{"num_hidden_layers": 12, "hidden_size": 256, "num_attention_heads": 2, "num_key_value_heads": 2, "head_dim": 128, "intermediate_size": 704, "vocab_size": 8192, "hidden_act": "swiglu", "norm": "rmsnorm", "norm_place": "pre", "norm_eps": 1e-05, "positions": "rope", "rope_theta": 10000.0, "rope_fraction": 1.0, "qk_norm": false, "attn_scale": 0.0884, "bias": "none", "tie_word_embeddings": false, "parallel_block": false, "extras": ["capped logits"], "init": "uniform", "init_std_qkv": 0.0437, "init_std_o": 0.0, "init_std_up": 0.0437, "init_std_down": 0.0, "optimizer": "soap_variant", "learning_rate": 0.00295, "beta1": 0.95, "beta2": 0.98, "weight_decay": 0.1, "lr_head": 0.0069, "warmup_steps": 200, "schedule": "wsd", "decay_fraction": 0.766, "decay_shape": "linear", "final_lr_fraction": 0.0, "batch_tokens": [65536, 131072, 196608], "max_seq_len": 512, "doc_mask": true, "train_tokens": 901400000, "max_steps": 7774, "dataset": "wikipedia_en"}
Each number is 128 + 32 x the weight over its row's rms, rounded and kept within 0 to 255. Layers, rows and columns count from 0. Numbers have three digits each. The size before them is the row's rms in percent of the matrix's.

# up: layer 2 MLP up, 704x256, rms 0.153, rows 115-149, columns 0-127
# down: layer 2 MLP down (transposed), 704x256, rms 0.139, rows 115-149, columns 0-127
# gate: layer 2 MLP gate, 704x256, rms 0.154, rows 116-150, columns 0-127
up115 102:150143094112180132130133166171123070095132165094107093094112132094106148136111148078111111158124103100173164143126113064128146164055120118131131119125145093141134117107113155131077115151142103118163156203119183119102103104141134162135104106086106147122106092079143150103163107186165113149111130125148156117074106116160054217199093106141162156137138089099103151161096069158075186149126
down115 104:086075162120095066123118127119113154146125105112110091118161135093157119113150136099144106081128134132104097142098105121091141130113165101173155102112083199099115123227162063111149091149087168078077147115178115135161105147133178098137174158131120102149191119155161184124145145110148158130151124077161153153199106128139166190099114093091118123122118167129157158111151180135145167125076
gate116 104:106115159131136184142135092132127200158185146216131145190083165118140166116110153091162111167109149116153151152145072148141114154178125143122155145145125100101080198171061094149121118120146136124091108105172168174135150109099075196079144115110152097146139142135075107189089165107100153130159154158068103119190120114102112197124141180110165085100084093134094091107120123096166115154065
up116 098:074155178094075105169091109191122084089128146115147155110165119224122150175137159107114119183079094070135121105153139131105081171135157149131157159116068133153137087120110119075118104081130160167153094144153123157108126179097127172089170143147127164094124143163131112083081097166093161217131154132106148149087138129135119128135108109128140127127127114064164128112122158139095144154121
down116 104:097143137163171130166091164118155119151106069078085125112121161156146104132094114147156159193127089133174103153097071112136148128111050112106102120142082140184120111115122084097139175191122067096090139140163181110092126148132124148117177119125086095146109171117104169175122149155077124124075129122122048131143099137131140179080143115091185103214133176084133150099107133099125131133128
gate117 097:207152122136143037183155149108123123143128164142139081130140107126073141057118134117098097168154118163148149111133174139187168154141088150114169125119119161160092136161121160125137205144137088078188148119070136116128092136174140233153142095144139171080179115156157116190075129132134139115182152156154067066089103115099115157119088138104136110085133173121093149100122161170203142103056
up117 101:152147115045154102145118150100112105083154120168062123164136130141112205215112136149037104126101155069209157064057133127125166104121143157119153158129121173152172103148104131153124111120152160192226117135104114159071118170149106172126166170148111089129143142173123117124154138097117131115139082177109150129243154142118183079161132129165149102134133147120093118137109117095166150125129
down117 104:109092103112100161149138098141098106121151126115112098107126141123164120184180159135064149167183131172078194088123102177047147131163138167117138094089154137133160138097140128092128095102106084187155128118129107153158128120098147159182145128088114078157108166122086123168089153137087118193078128120130164165077120100139161122089109136088145088184149094120197164087100153132067098134175
gate118 099:122113143106119093175162126125146136115117079136153167146119116129101127190138155116164155068107051093087194169126145111148119098037080122144145128200161175118092117140109112101076158160172132162095172101158102159109133052127123183079114121115106131142095156111147150139144134160155110118142100161073140099151181098108120181126117203151084125137140119145162155154116190149138111187101
up118 098:163161137124093171142106137114140101090175146154175100101122134098160148095163170132099112159141149151128104102120134131140140129109077125107138105128113130150167125104145095162130112106122114144119116105154157097142058147145141151146135061107136145142089071127101142188136131212175128113124170105118118135134111111139124152104172160146145083153146133122139107160156172170174119092061
down118 099:066104096131114172076093130166078109144106144131151117113091147128168145067061106148131096154072142113104118125116102120194076112190160103107089151208108141156100152148120141130090167108109150106092147170150156111164143144124154106203101135139110163113127124113139121146144124104088134116116129124102122148098124072090114152139121110174125051110102124105164171172095123125111150138094
gate119 098:033091113122197175095142237100107102119100148147154109085144149121132112127163161153095099090131056155124124170077109098135142145117093101132098120117127142143147044129083141116189083155173123100177124152109140130126119181082111130170117177104105077117186146138133187100146132071074131097142153151059137122172201151118090126148103168104135104095144145073159172111131178143103146159093
up119 103:176132110138048121143136141123139169129163115175128122157158113067120139142151146116138169109139141124086048055096155149127128101131129144065131132187153134073129138085157146118100161118168118157151103021125064146150129119165146172124057125135143137173171115089114085150147157038165144141133128115144089149150138132140093151103162133161092112122102151132140121119140140157150128122099
down119 104:108123152126151173120140170125169100152141133160115084108130158082119131185144165155115138116112101127085091141088129175191088121148173148073125063106130077118159134134138188149081125133194077096120087146101128085097112139032048143142143111142144100140116124135118162121111127071083170045187095140119124170164144141210073107068142174115111099170157109110129191083108149137152101131133
gate120 110:168095122101096160120191168200153161133116154181098174120174079093167119157130141147144174154103135137095173119125141110135116141112167124142124141068153104108163076101145165127147125113109131126097172103088155159147103171129101135128131116120149150056145132126090184096094138150136083158104107107191087127130124118154128140124118169120098180095085118097039102152050148179122154179061
up120 109:144136094126086142119127117158139073108099135119166107176065097170119143134090137143083104115179126167138107108137107165163154069110140142114141116054108143121121100193077104197115176096101125142119167086078103067109171111136171109158057189108117145186140191121201110147106111135074193059158156148083173145143132173076140128127138138146117088096129146119150153164110133105126122089122
down120 099:137062087123112148144130131154139099130134089121121113088194072113134131164139174065141163095165122121152097152142181113101126084122146129104117135057198125126117109113132158060121139141179224144127115079154107188154171066113131124162118119102126119140132124093147115098107082161193149058130092118149117127134146044114158175112077105087167101137088147146162116153044080118137153118123
gate121 097:164106153120141128142114123082142132149155102126126121129169135093081102118109215101154159131112072136114165141192139121109099095134113123124115134120060110078112017130095173121153106145113160138155126149099163077173148132128157125091146160098161083143134097114055116154155187074151148092092121088095155146078167109101164123125176165093155072103118082195138158117113166102080129133127
up121 091:121134188172080146116125160088118127123193133095125157151142113107050181105102118147106050158149110076141102066110183101129100148103147107083128140121146064125133131036154120124090149139124093058154142117128184130144140089158150066121059119125169064106159152089105153150101071118103111124123071135114200154120124138095097078120164106136140136101126037153119140127137134074109135135120
down121 100:156128179126151156103139140116125161159146170120066140136172209115068120094112141149121104126127157094169157122107176058110129153119110106156170154091092145168133128126152111142089151151140078149172098139107158131146152103152172138114146148121124145079122136136121170163103127143130133143098101111095164120060113148044153158136103164147108105064108130134154146097116234092208069163065
gate122 111:101110107145103117105139099142109117132093122120108181147142135113077147223156164085098151108144114118163128135114143087184135137166142166115144104168092110107137099199209169140152121103146191157078168116082156170150136076125092144151132178107119059172201123147105132091163158096107122150106055123119133112118138160125132124098140110132093161113138064127112159153155107172067145150165
up122 103:152141133111114114117194083181092125123198123175074095131129131160097109167108130106170146186142081125173140084129098151131131114135113123054157146199092145149186065163152140152149069149125141126075055192199156228118126085088100063183162115148118168114138097160154165114132178154144165092122096139187150159153059170166152118067095086087134140184159119162144111129135178164159150118131
down122 103:189112159127158141140116131170117097118178103127106111113187123108100185109154135150193081187119100159135198156079105134105091154093148095157146093108170151100102175107076093120143127197151078140116121138165119166157077122146132131133146125166077154116090105155098074128104150115155140089130128120168157180156145156093147098086107177149098104099067189116146144109107186084146125055135
gate123 110:133114172105120115160132149119129071165147118168122126149155221085152152169120103175145092136121133062113125182119116141152151154139128144136111146120146151113110148117110187123164107126110106159131139076180095052124122091101184079056117156119129105123147076202174128068149153111154154112091146175107146175146161100131137109119122077073088055160127135115158125119120140115144119124072
up123 102:144180088124108145178115091176080085105119157131134090087100120130141129159047190106176094165130099126131153110139179123164104150108111068126144144091160138115023151119117138150118131141092128140093134093173174077137112158142092132099070132100107161166080115133111141148106170118155128162149165128084125119099183141161124184119143052111113117131107165140081101134147148136165158173099
down123 101:178143115156117127110126094124129111143137136110155157140161073124138122093173122124081115171141167114082057137119160133163104056109125112115199120115129126102127111170081099109094114121171146166123114152124146136061099138090115193092128181110129152137146155150166109127115138113120057107105103113126118123098143149145175108140152150192152144102170192094097098087081108125122128166165
gate124 109:125153168133093138124081123098136152170090112156245164112065091101170148153184134176130152145180119117068111159206138132122101188143059107157134136123127116150101151123156123148173147133107127124071145168121106163161161112198145131098138188073092170157125121063149165119063142122129185124108138166126069134135158113135128129188048141122099143118125128090127071108136169174070160096146
up124 107:167080135119123146220127117130133133107208082116108141145204147195093100145116187085168065147034138148157120084070103081129199093093118147084112109156121089150174067087145158161116180137136144105172133073115132147128113144087123123135128097169159106115171145128100112161140160078152084105122151112128155136195074149107174088175144119125152137142180121167117149212107116140133119126137
down124 097:153124150126133159169110115136094126176136117130054125097167121200123120149116143086113111144070155160117133161150062101117175090101146141104085088163069134127142125098090088112132152139142101152121131090120119078097070134106083142201116119162167131152109157116137083128125181029161155126095087056136154061175108125085182097135170125135149148112178108120103103184076110116161153140196
gate125 097:149095125111140119112160147145102122102115180169154100139150135123150106229154132124155169195159122098122156157085055077097137139156106212156125139141099163105128109094164186121123119088150109133135095135116126162048116126113112148091143096102133166083158123089095148150104084142067112124126068108138111179046135082141151161107162114080179130202103132098141036154163122132103177102119
up125 095:117138136147121087109118146158105128094157094079096126125096120081141130148118089123136089079140165165107174103150141174120165170175081097131125134060109087126122142154086122107100146068181150145081201086113156158149112121126138150139088141149142137187103105110071142097117129124111160043147072138183097136210168140165132147147111124148135152151189170158151120138197109155124156160150
down125 100:103043178120175148123116107067143146177069150088158128189068124095105119148141100077085168072138096162128126142162136120108103120108146135151089091125104097138150153145147124140116123117134150135159083149112130055088183105111118145094102104117079156126124142106142124171184094137082136075141145106077076126139099170108168158166136119119137123078133088061083135070150136139146118152153
gate126 095:148106130128141117103100127185106153129160134085162077080079061131118108163134071127130132101154146116114133203083160152083138158145143131157109096111146151163111087140112180133073096154153115116097182128066159136131161111107170198120148122168077130101121091187104153086123119136098144108102113114146028104133161147164117152114160172098154081175123153163125026167098185091091094126183
up126 100:037181095162087219066163119144174118120142132120167087150169144031127105055168107112122114127145090136149100125196134131090131142084141108129153119200144118122117112167119145161123087127116113143167155165126182130096090135189068172101152122101060135166114091133117147135120134161169152030121097088097141140124114111162109096167157138073140119123070121110116156079169154112169051083144
down126 100:175120115145143188146084123155142135121130155172193162134120176100116076124139127081062120088176147110139035168199139096130130145169174118108114106106164201172099137128151147109070074113150157121170135150086185183132124146170074113110138125143102162087129087124125134153139170146201076110098115176158120179095167166096115200168079135154149079096134095189124139146149159106110126136129
gate127 088:107106160138119126129137146070202204165138105120128051142130136123154134120124081150144138144117076164143162168201125117091138054136137116132102144106141109134105151116146095165131094158113127151182120117087131119153054137161136091161153085175161141125165165146120150050165116147172125171117176100107071069069116144084115171172109112019141181113076137138124103091082100117120140081152
up127 095:119140089151145123089161189144113104166183152159082084192129130206190156148110076149157207105089096130119163145107111117163089152145204186079114155139161125132147181105156129137161080145146085140165162097154138124119090164167119138182175121145128096065165108154111170137188139105149118097116140091141151077156153116083120102107056067113099121194100079107129109080179108139180133121149
down127 094:087152127168132131092102177142147082127166093150123114177091120155153131209111150200141119146155101123129143145115145157121097169095133180113147121147169171196122117109127129137179132153109204073103084144119145136120084101107127100099202083090119108112103137174136137136175079152121075117125107132145140107167168155128140121103131110121110164111115150163121107152190134145086176152122
gate128 102:128096186130127136154124119136107084069064123107155122130095225182184122121156128092118149126113103131123094171113140131085160116130104076136142183068098111162109132123117154087100104138070152152112175136127118137138161102096091124180111074156127169175097118095162060184148101159054116084117129162084137107107157115062103103063149121121148160093149133089161144065080123164137139188107
up128 096:119203073129140132064131114141110131098171193109107172124152121147117173111096096195107142137132119071168129092191156094129123129106072128119170123142166165163113159158138065168206123139122127112151152097123113144130168123121145106169146175125107092147183057112126154142110077103151186104130138150137090117105079154171218104184116080110122084092140119088125116127133178131127151115103
down128 094:138138090123136144139094169173154136131076155130077104165182140136154185153151131131120117155102153118152181121123147177153146092138123130136136062138184068113121141078125128112078189135151086081114152053088122126085127116095070178130133142145089132048166121081145107161098156168194161151095142155122101098112085129081069142170104164119169092174172167150068102139171209119141164113072
gate129 098:125134145089146089140157185111144137130068139112120130111161135140109121106160121123168100085091152097096153121100124121107142126147197093156155177106120090088088170167144105119162111093166100119081061171072145063117150138127116123112136139124134128122131129134119114165136122170121157034131060125074138125112134068099128108116096147136151120173178150093123148123187172124108159083126
up129 105:108130087126086130122182119075122123156097141145154105134112132129149166142121153149071119128096118161121198113171131080089137158108128156136200170053174136064054153124029128095107058085099123099042088152095109109177142154070145163132112099113152128124050118164125149102110128191092146103122084045092135205090098109086143153100157178153163154155149184148138135108165178131142113087112
down129 111:176131153153168169156111198111151118148105173124077147122133135092098142104090141112151073164040164103124106151133137113123081088099124147106144084189124101106100130136090082096154089152103144090081173081078172177129135066101088051087127142177112124128118151158130151159079157118146145097170141132115127131164201096147175109142124130119182136090154162124116119172156110122092117145145
gate130 102:060070099189150115164086129111160155157179155136142103151136133119144176136126158122104128197062177123165131139119159084172133099128137042084126082161094134143093116149115133091125132104118149173144129124181155150096092171097111125078132156161141125128156101134138137158127124148176173180112103100131098092100151184121135077108127164127130170150131148185136117049115117164078112165174
up130 099:114103097109168086079168165113123156096128126109155188131143163150155158135161099150120098114158117163159125033094127098114143093118096140139135122171186052122117174130104121050198063130124124191119137074165129130151150143097093133119169073117142166166096140139128101159160121086073150107135102134133133097100160092121081114136141163167117117128110102108122138091103128135171154175100
down130 099:170185059078135121156131121077179132119120160102122118142112100105116126088149074136122071149082199142113087010177116104114192085087101193145083147146066139153117237144149122097167128131166106093175118103141145095123131192106110121140141109100200132128089162104131141104133053105075173141139201100119163136115146140084106165165131136159089122152131121097144142099115144137171154111158
gate131 087:107132130141148097179155109114201115101118139127098143080049089129192101190113121137106095153128173121139160097140072156103138104074094101094110155145118129131093137108143065167142104066147125119165089126084140168110144213143130151135075133119118171148130147130121131217129113130096093097084121113112131127102102136179131117166080133174119157152128087097122159097024147123194079148112
up131 087:100094110137098095172153122113109180194152182126171146129090135104154101122139085108100124110108155093126148117137091123101141133116147095136139117090099158141091148099107071142139144100118099175104087161126171129143173096117137157184111157097185140101115090152191122172122150144131110102108166083111120070158147091185127128149123033119087147128139123167115145093111169181106170134154
down131 090:127114123149175084145153127041117103148145141097167124118111113139107141163170104116097061105157126098130106162142120124116148153119180105094101115207110106109127203164059171157156094131112114124169114165146195118126105108139117130122113135119122157101176190144159094159148164136131110107113048089096098136166123061170131109157134149188082131119152122184123081106073103099171113138150
gate132 093:103106136059161164123108156156136132159137173177153139164143111149145158191136134149142117182128106115151099125121149111107057120137168137118097132136129114178162162141134094108120087148123191155080100137090131102086172189091108144117100135096115142091114153155111052074089120111127135131083170139134137153101157081209103164107133154121161178101111140111135143154110122211151117159147
up132 086:155191125201145089133142098138078093096160072148104109136069146140110116139154152076137158107123153137120181095213093136122145143167116156156152149115086111075091152151161160155134143156105156087149146116146114151092093085150136146152118121126114128112143147127159179134133128142103135146112127083154072094144123130132135170163117084207097097141100116118125150085171158045128149050145
down132 088:075151139136189122110134162118131136119163135151123139085144127122157151174137158099126200158175132184128133106185138112137133165136122159193089126169117057049125142134128126114137120194067153125131142089125116072094093091114131165120127151124133163126076134103108172138082110166134109119117135110141070126173158031141116124088118106169164097185079158128113135090095101158115130136117
gate133 105:162078170132175143160095107184138125145144159086156126129104133143105118093128129046097130034108135196141142140157161134170121112116188130099075137174130123090127088133084121158090151141118117157182122132069141091065164131157060130112165155112091095145192124130086141130135158155125139131144166106081132109143129082121114103070152134122168099137105147102066184115096138076176103170184
up133 099:127188116131131099109120182111148174103158117191138156150040154166111056131090137127121112132166116152183166169109073158145132175139086089116139085103155158144146066102181107121134127133147169145110104072099137117116110121225163112131097107185081160143138183160095136133064137126122106152138038154111092129124169111106211145142074070164096114192149116131125106157160085125126146097129
down133 099:167156128149147075149165122185095113086129145137147096144118081110145162088052189147154153132124197099138119112100122123096131129103133182169112125083159132104067162173048151169160076133150151121124123123091084134131089108090141095126134135097112083088121103110176106146075168082170084121167114149139116117112079142127145099126117111083132173098104133145122113137091119120104080113152
gate134 083:125136142098075096106143168140062139143147140104135135096110120106047110223090067160103121121120085160187076161134140132165114138106127159135146151152153162093154057189076145131120152134120158133119088130121150142156113120128120157140150087102153107153205154081125157101141116150131154218093081091155187115164092123166101098165125108158080086034177176076131127164104060150104098185151
up134 082:123131134168117130208107153144080107084078161157142159076146151124099151143132113119179140143160126155155097124130110147121104134140143115193110131143145161096140041110110179112098134113153109123114106140146167068151161126090167145094113049109145082129197148114126140103174139168173124220098033094132128100106119097142151116142160126129084116047182180058143143105111096126148115125167
down134 085:164142114177135144134196121113143131106057100089169175101092142124123084066101190116114125135170092179156136179131122129125119075099099117112112112100129101144150211091142100109072106090102111137190112154139169133092129200130121120076189124128147109045057109121182097081116192183120145092200189090109144166149136110155138174094124160119140112138078140153107078132112086168177155145122
gate135 105:091142103076207205137131183115172155153133174104123117171096140087086099153131122170136177111162105159120140111128141114103163145112115182141151131129142159128161108043101127128128080138117176090154118186113160131156112101082106107142126100149116134167101146140137154142153107093096144124173077117102086080122104107056090184070144134130117069134136123114148093116103157150091141120161
up135 101:144127124106113096107121145100153166066071156150104169123122167082097132130153120095040080127134149147148131038189133128080139132086202165136135143144161180169155141105130137166137113141128145138135109138100212140150121086133070117106145072115145103159149132117107140155157167099159133103101156135151159068086153072200131159101129120161118132150110129147141138135160117149109159129074
down135 104:126122121097125163128056130109100097105140213074103167113137122104149143110066149207163099131126142106149111135148105147133169099132046105187145137147084131085046169160100129121063144114128107185115168065117119118080167062104176139107154151152131126128132104140181089136120146090198098122124152155092142132123066123136135123147172107145081098116156167173174097160071187130122128145111
gate136 105:116130185153146209134164137111162122138129125116105140206100101128109135148123092130183108125119167076119133175130165225138141100075080106140028114091114158099132113157153160120101175109071103090174131133185063101103171096118182158173188119166160113121098089215105097098087116083144128144099097084146132115158118128121110107146173132107096124199186117128097170179076079098118118135102
up136 101:165056102124060145119151103098201117157064178080149113128103194065104122128160140129145080150147059152098079105114105124142094093087092087135185095107145109185083146076131140077136113115106139101075094123204201130073047130124075114069146139155104136152144127187068122127110158096118132128106154112118108124086159102138116161116164147137128134139092143118108148104113107142097225110094
down136 100:108210113187099059100146159137120091173129138154077156144090187160117158126179184079152162094092126152099180081129171102104067143139139125144099149096117155060147121179151142092131100076120108084079134109119154142125165079149105152159128135137122111143061142119109122061126173132106127152146127116127163118093078133123173108117127143100168130170072173134121175145165154176145157085156
gate137 099:183114131178086108111120180160083115142137103136107133170178117141089127152152128171112161131141178129151119133115100126122140156149165147168184148133111119114138142086131117163113159148123100099106189106102167129070128154172096136161116144145107101063121117149072114172099119144127143133091141127072121118216054159125140123158066069151073112142095147127079191101110135152200106152124
up137 089:100153080122134180079099102124123133153122179128125083152099096158136131129072174184131161142123072079213093104117143095181113146170071116100109147115118189095122127196128174107162159187157119135133178111029132126127167142147115091161109134164087136134148103107165152144099149142099177085133126158133179075093130118118063149142126113147136136089153111128120188197153101104117185096115
down137 097:094154144146171071073102139170092097131127155119089143190157075130139088143098129112117171133144188113141133093103134153135108111109139125163175112139107125073118131143130153193100158151116096121193057086093134169130113124154108114132096193105179109123142141141111145114138146150172131129150136126161176130136112183144090048099158111073109121101129110102191151134081157128137149141102
gate138 102:096108141173164156172127148091106120065139120091180154104160156110159189116129152121132135123188116121134108179135118094086113123086155150133140049141157134093134064137183133100115132136142136150160154130166120145155104077192160168154202116077073116112191091090090096141144102120112078120200110152164088129112138096084129162157104143125069178185112134120117086124138110126116139150152
up138 096:138089124122195187123148161156108120143098161165128161088115134107073128161114074132108097136068137187150165178158069137167137123105047145139171134114124137181074161110120179139103140138101100121139101193147167115101134136099118143117133165113126133122142180133068118156068151091197168131086119090121126118125162119152131107128040182099073193024163136149127108100080153112136105180104
down138 102:166111168095189148115128119096171156036151094131137149142120169156153093202114180182081125153142081090186118123128152153114124146138125132121107121182106128153158142154082116107106152142139149105126134094142153141115143107155092157093146096113122066127108111106130131154136113144147123140143138095100166176138153101100125164132139171083089084115132138168092117124060100178135142114116
gate139 112:074125125094155119116129200100148139111100131156132187118123118108141124131146138114128096183197149194114105145108087113107138200176095097062092181116113141049134131148097114127166087151169146142111112148170094106115080119092108184207171128094114102147180149160132117131137134094157136122173129152127136073158186111092189148108142137157126091151109118132190156168122136142112139135139
up139 108:122181127160111139149137097101111125153107170114109089167158159093126150167144100148130157080048149119135158143098131113129152084077171143140102125146077134112131124119183172135128209078130108166137076111093140177117166101129157135061119117163096141111112154136152113164114106183102103151124098150150115101170139152165150097152122137091109153107117171125105108077101127140068149117165
down139 103:122111104167151141094140107171174127156083125147056121131134064090178148113063161151092136095118084132111182149111177121161081151102100101109073121113144124137103010140148197126094153120129116130081168058117118099105105160083152130146141175168081177098137131120118128141148149145155138094129103135153148140120130110133112133130100128079127152142200110147107169108152221140105139082145
gate140 103:102116136113151105159117118158170172085150150167199112176115114126126145104091152116153127108142125143107105128111048131165153169083147098131142189081124176125128080141117088095115213116244178145106128130180144134163111101112141112140135197145137152084183142141151151144092146147125163157157145152127124118109124154124080105161137103109162135174135091108155122189133140124062073150133
up140 101:132141094131152140143181117148165101147110087143106112183123092093166158122188086135182106151129119086193081095147140082153165114117118109127136088117176091130175072117151106137082108138171137135050107090058142144191101127125155148156126067116101145099143116116106158105107168117108082138145135146166103179120126116167127125160162111118106096155094068163088184205103111098182184086133
down140 100:145165094181098141100096128092130105132082113128126102177149129154130028084151169132111111085121125175179143118107055136075173126097097076098112057134134155128214119135123123152173099192152154146099130108128175134155134097079196148168132114128103148130117149160140085121108138103102135131193111155122185098143115152113121125105155102160094148174135131153105152151114112139127120131120
gate141 093:154115092118053100091077104155097088174110124081102167107062116127096133071091164133130154142177099167091099131132142113110058046085105152164146097160076138075102149091139170171134095107140158126088167078081167134147107143167171088143100167116109173117145131138053190099143133142100128108138143119165122100139182165106167104150173118142134144193104101146115113144136142108149097143150
up141 092:138148140110132127152084131147151151154175146109117143097186111111122145166101145150166114107147114134070117079187166115169137214118142071113131067097131113118116147094141121088133133161125171180119137067158146182152148156145137100112118142074127168129120139130121125201123126119061118133120159120110121145122126111175107147087128136204125057146100072119142121140048122158123166107100
down141 101:089150158044129139181064082128135135087129127130168125102173143108179102172187109175132116103104146175080154121099159154179170158133144124136121163113149121164076087140169124137188160131148188119110134112172097147113095124126078146116176090152143158110162106120122127164106149100079128162255099152137117130205156116123071164088073064127140092127116170197153124087080124100109183151128
gate142 101:162094135114155104183089138101080108050160125141134142148107117127113160087147105159162089113079128102193112132075159172143155182114147121107167121104188109203141179125130088067105145102157105154129104184140161118189142136116159121036100127152174156114085104125148112118129144122137171129157090067095092166134113181127080092106090138105123112059132115101095092103110119187143129102089
up142 093:146118083067157100188119111206173139114172107153138139114126153138107162137154072067134144166145152079155092111131125118154132131101209055173114120121150121131108115162127180140092113093129144083065136115136217085094115128146140126134136117120186172097104103091134196156108122137139149134169139097106123109088081101145119114107162156180096104048136123063115112169141139127134178164123
down142 099:136154121181146110112086175108168131172093140120096099130146156089107080143072148116077156127124141109063150114182125068139114165099086164156103108151144140102130040110086136173127132143141097115116166125112091168131122115140127134206110143189128069126078164117114129134077143139116110135166147132147178140147091131093108094121155133113145173165128138149160096136120208094159121159159
gate143 112:106091160113059064168173121091105119181157150118084067131127132179106152153111141113144116125159129172151146135202188155175099161160174075148134097122123142067107151123094134128117151089093120141131093163116094156141097120124071158085114067099113122186143172132118154109120136133151115149108140120084135104167117169180135108148095067089169105101099110135130117191149105089162083174166
up143 108:125124231129051096161155106076094114158151127132112103163119124160106174159110120155153169139157175173150169146152180130204124202188152115143102082069123142103137149106034123088139165117083062142153065157110114148157090133144126144111136123108189129156144170140101134132108113135120099146125139049050146157111161166163076120108141043132195140104089142119120127160160118164144170135202
down143 090:161185088114113089114120155108089116185144164108090151107110153100118072101103053143208165128112143108156133082177173123185179135142161127170097117091143130061065139131078155214144164136092076146136137144119124091082098147112169157149141115142153149132158129116093089106082086151121137092125115057140121147132122150094138122139140130095144142123144150111180107164141115182200153161111
gate144 095:081139138122123122134167190125113085133148223097100174175089104069166178133096129116098156161170137071178119101126137124038171088127111146082149108189143140125074097143157093125159091132129133205104147155166047093150150117095134116109117128126142104118177112172097118114156135128106105118121103095185120126164067137125072078150109098155143161049113139155097155138144100125108114178158
up144 094:131102153159152160158136107130109177168160154173147104095151133128157126151121156133176183067116104156124109139134166111171122082109131141108104143122130113141090148096096137133141137232143104183112069067108165119183104114132127147099164166122180111114140187095122131157084119188094116126149154130112129115106088209095157062211082141149149038151183105182161184147164128159152070116119
down144 098:062117134145123161141170105106111185140161141097158170136168192156179129181100137142150116129113141180158132153063152119148123108120111153158121148205163149123110131176078128089143114160134085152136128143125145104154183101122145132156120129103191101129083231173053131131088133156126167127134159160147138205182128194143081092127118146166140117082147090137091146148138138072117154194163
gate145 105:126141076169167066121134146199114127163199139142086137138121159055118228060147125113127169142114137107075096107172208116112115104106150158063174156110118123191102123093181138142138141077111150146159144093151137109098131153101120103128115107146094157119143126122106165109136149101153125129141141106117139106127168166091143083101123102119115209127131120207147130136074128141099110170170
up145 104:125114089141148102150151139185102154102133151147161135159098122066125177115173173109082137146167111165154117177130164131092115108131169170115160139170157119144090133075099151117116107128081121130158162157127117088151131112126105162160100119132166082136116141098126150053184126131107060114111139128115094108106175169095082127151088119092084133161062078202155162133132084086117125118115
down145 103:102135131112134136156192097170075115148137195172095158100140136037231143134175123127110175146115152099072108097119204126114141162133176131072128154106173147128080086077132143148123168088092133127196138104110147141123072131128116072110131194177151099123137129118105141162115123144139094140169117120135108136113164113098081101076121111164113143119096153195158128096143167181153117101189
gate146 105:179103158169114130075106121134115129141145166091106148162176140083116121161112087128132125109110152160169155201094126155167165131120177117159141118134102109113194151137118134096156103078118036137064110149152057180152130106127115194121068115069134139099122104156101143079132088156074148128135154148134134130136154109159066155168134128127155085160130137105143089128091158191122168127106
up146 103:100156103084104108059166080148122130161082117151132185130098094098138112104112105122138096143143165107122169125178093110103138155094138110177053101146155175159135052162143111146098130126167143134052095090090080161105157162040175131156130124107098097111117123120087173151166083150180111128174105068129155137091089146128130126156151147149170108075080141169138113192102126159113156134085
down146 104:102121175133112155139108139121116167201110150125100109148135082147142087161129075123173155105127140140170148157105167102107134074087070061118053186138171093135156129125052133119106142083126090172085140166181157123171153137130115185145114105107150138166127064090090136139188115160108112149155155166134087093137154149105158116085128038082116127152157121112175123186116149160120197105160
gate147 120:144090113107056061141114179163126189119112159164119089061155130132102109130152126072168123131158163197082104145191127113149154197074123090179157120152117146163096093109059119164155111134188129111125107128053113169103135143112143162115109089180152216120147127152119193122139133156155117115099120123136193135137086136123105108077116112074174123162102100143087145173095134138100159130112
up147 112:064067085136153148139139118161113078098098165204150088113104147161150173134094113170081123121088112196154193094122153139108135149104106109186111213090157136091201135125128159119155156125111129091147145153129118124155140096129121161114090058143111080090108186137069090121132120122128150089060108130122142189178146195144091119102079102111177077103103127110121184145116163105142145104103
down147 110:092114106106149172163175104109109111125090110110144144159177094143122147131072161134135191149154119120219129150068100155130083060164129130161085183109180107081167128135164136118070156154069148144113117151168094083082117096119090144135053135150150056120105166031110117079117115098092177122070156131108060128103108146129121172141108143125180096132132146062122149106183122112128157147098
gate148 107:139110072159101114126169086124184120119137132142141082155144173119087119058145139155175142064151120166172129146103077169138098126129142096184116133105170119109111104131095101187088204113144148121152126145100155117087161137161116091094129127144097160163119107052124162141133112151115158087108105075111124070130158066129065130102132166196137122130156098106125106080153097144191105099123
up148 105:113127163157154172159098090166168099092118109148121175173157133060147126107148127097103103139100102177109134136163100157176166158117198135143185089123117165132074174122093126131085122125123137107160062171140122089069135131162146127133148156115193104102132158135127142088154146102123113159102110133110111181112085140108192115157148167119105133139112069174185149114127124099096104161158
down148 099:129115166175118082100187095125138129166161129145114115125094191141105156158137134136155130149105168103121191087144066160104105132148131184076094124139113111092056126110093131072129089159153078117107175143162146077132179131129179147144114094126093162128135151143120035155113118096122148109067065129132090124147149084096135157112098080129138105076127159079129170114109130180164232126142
gate149 097:115084147081114121135152126134110135116133125054121135072135160134142103118129092129101140099179107132155135065180128148152119102128038140128150192130125117095142117123087172167123132199155067093143125085173145113084122154149184123184124141177109160164227092180083091119115127165114112108162101116110137134145147131122139116077142130101139193112132145104170137075120160113122070111155
up149 097:138158109131111086158196109124084122163105137083121167106172125127138166093061116149164079158112103146150141110181135123086149062146124139176193124121158118074139127192141103116149111051106119167169106110101135054095184145107136212124102167162146178116084109134102129149190090185149135115129133152168076179165097122085170124140100157123147135068165105137150146063108105178110114116140
down149 101:101152146126162140056127161120076109134084120118131152132130170161099147109121182117109179151166123135195160050088058162110097087061039121142189151140054081087118136117094131112160152089082170051146147123160120147188126178106156106158134094123131173120172131137121098113070199163136125123139154134155127060158165122153120183120101079110115184149027130120150114072096106149120128130099
gate150 089:138189124159110129141153136137109165117138109140153098072112133161082088124076153089140088130156201141163117170126159084143133208135122122133146163120138099078136145168114148154074135137127147152136114140145199153161106146119125098122136164097152171074131082148140066119098163157144063109113140131123117118122131123143163138149094079144100103130086169195136145113117040129164095094134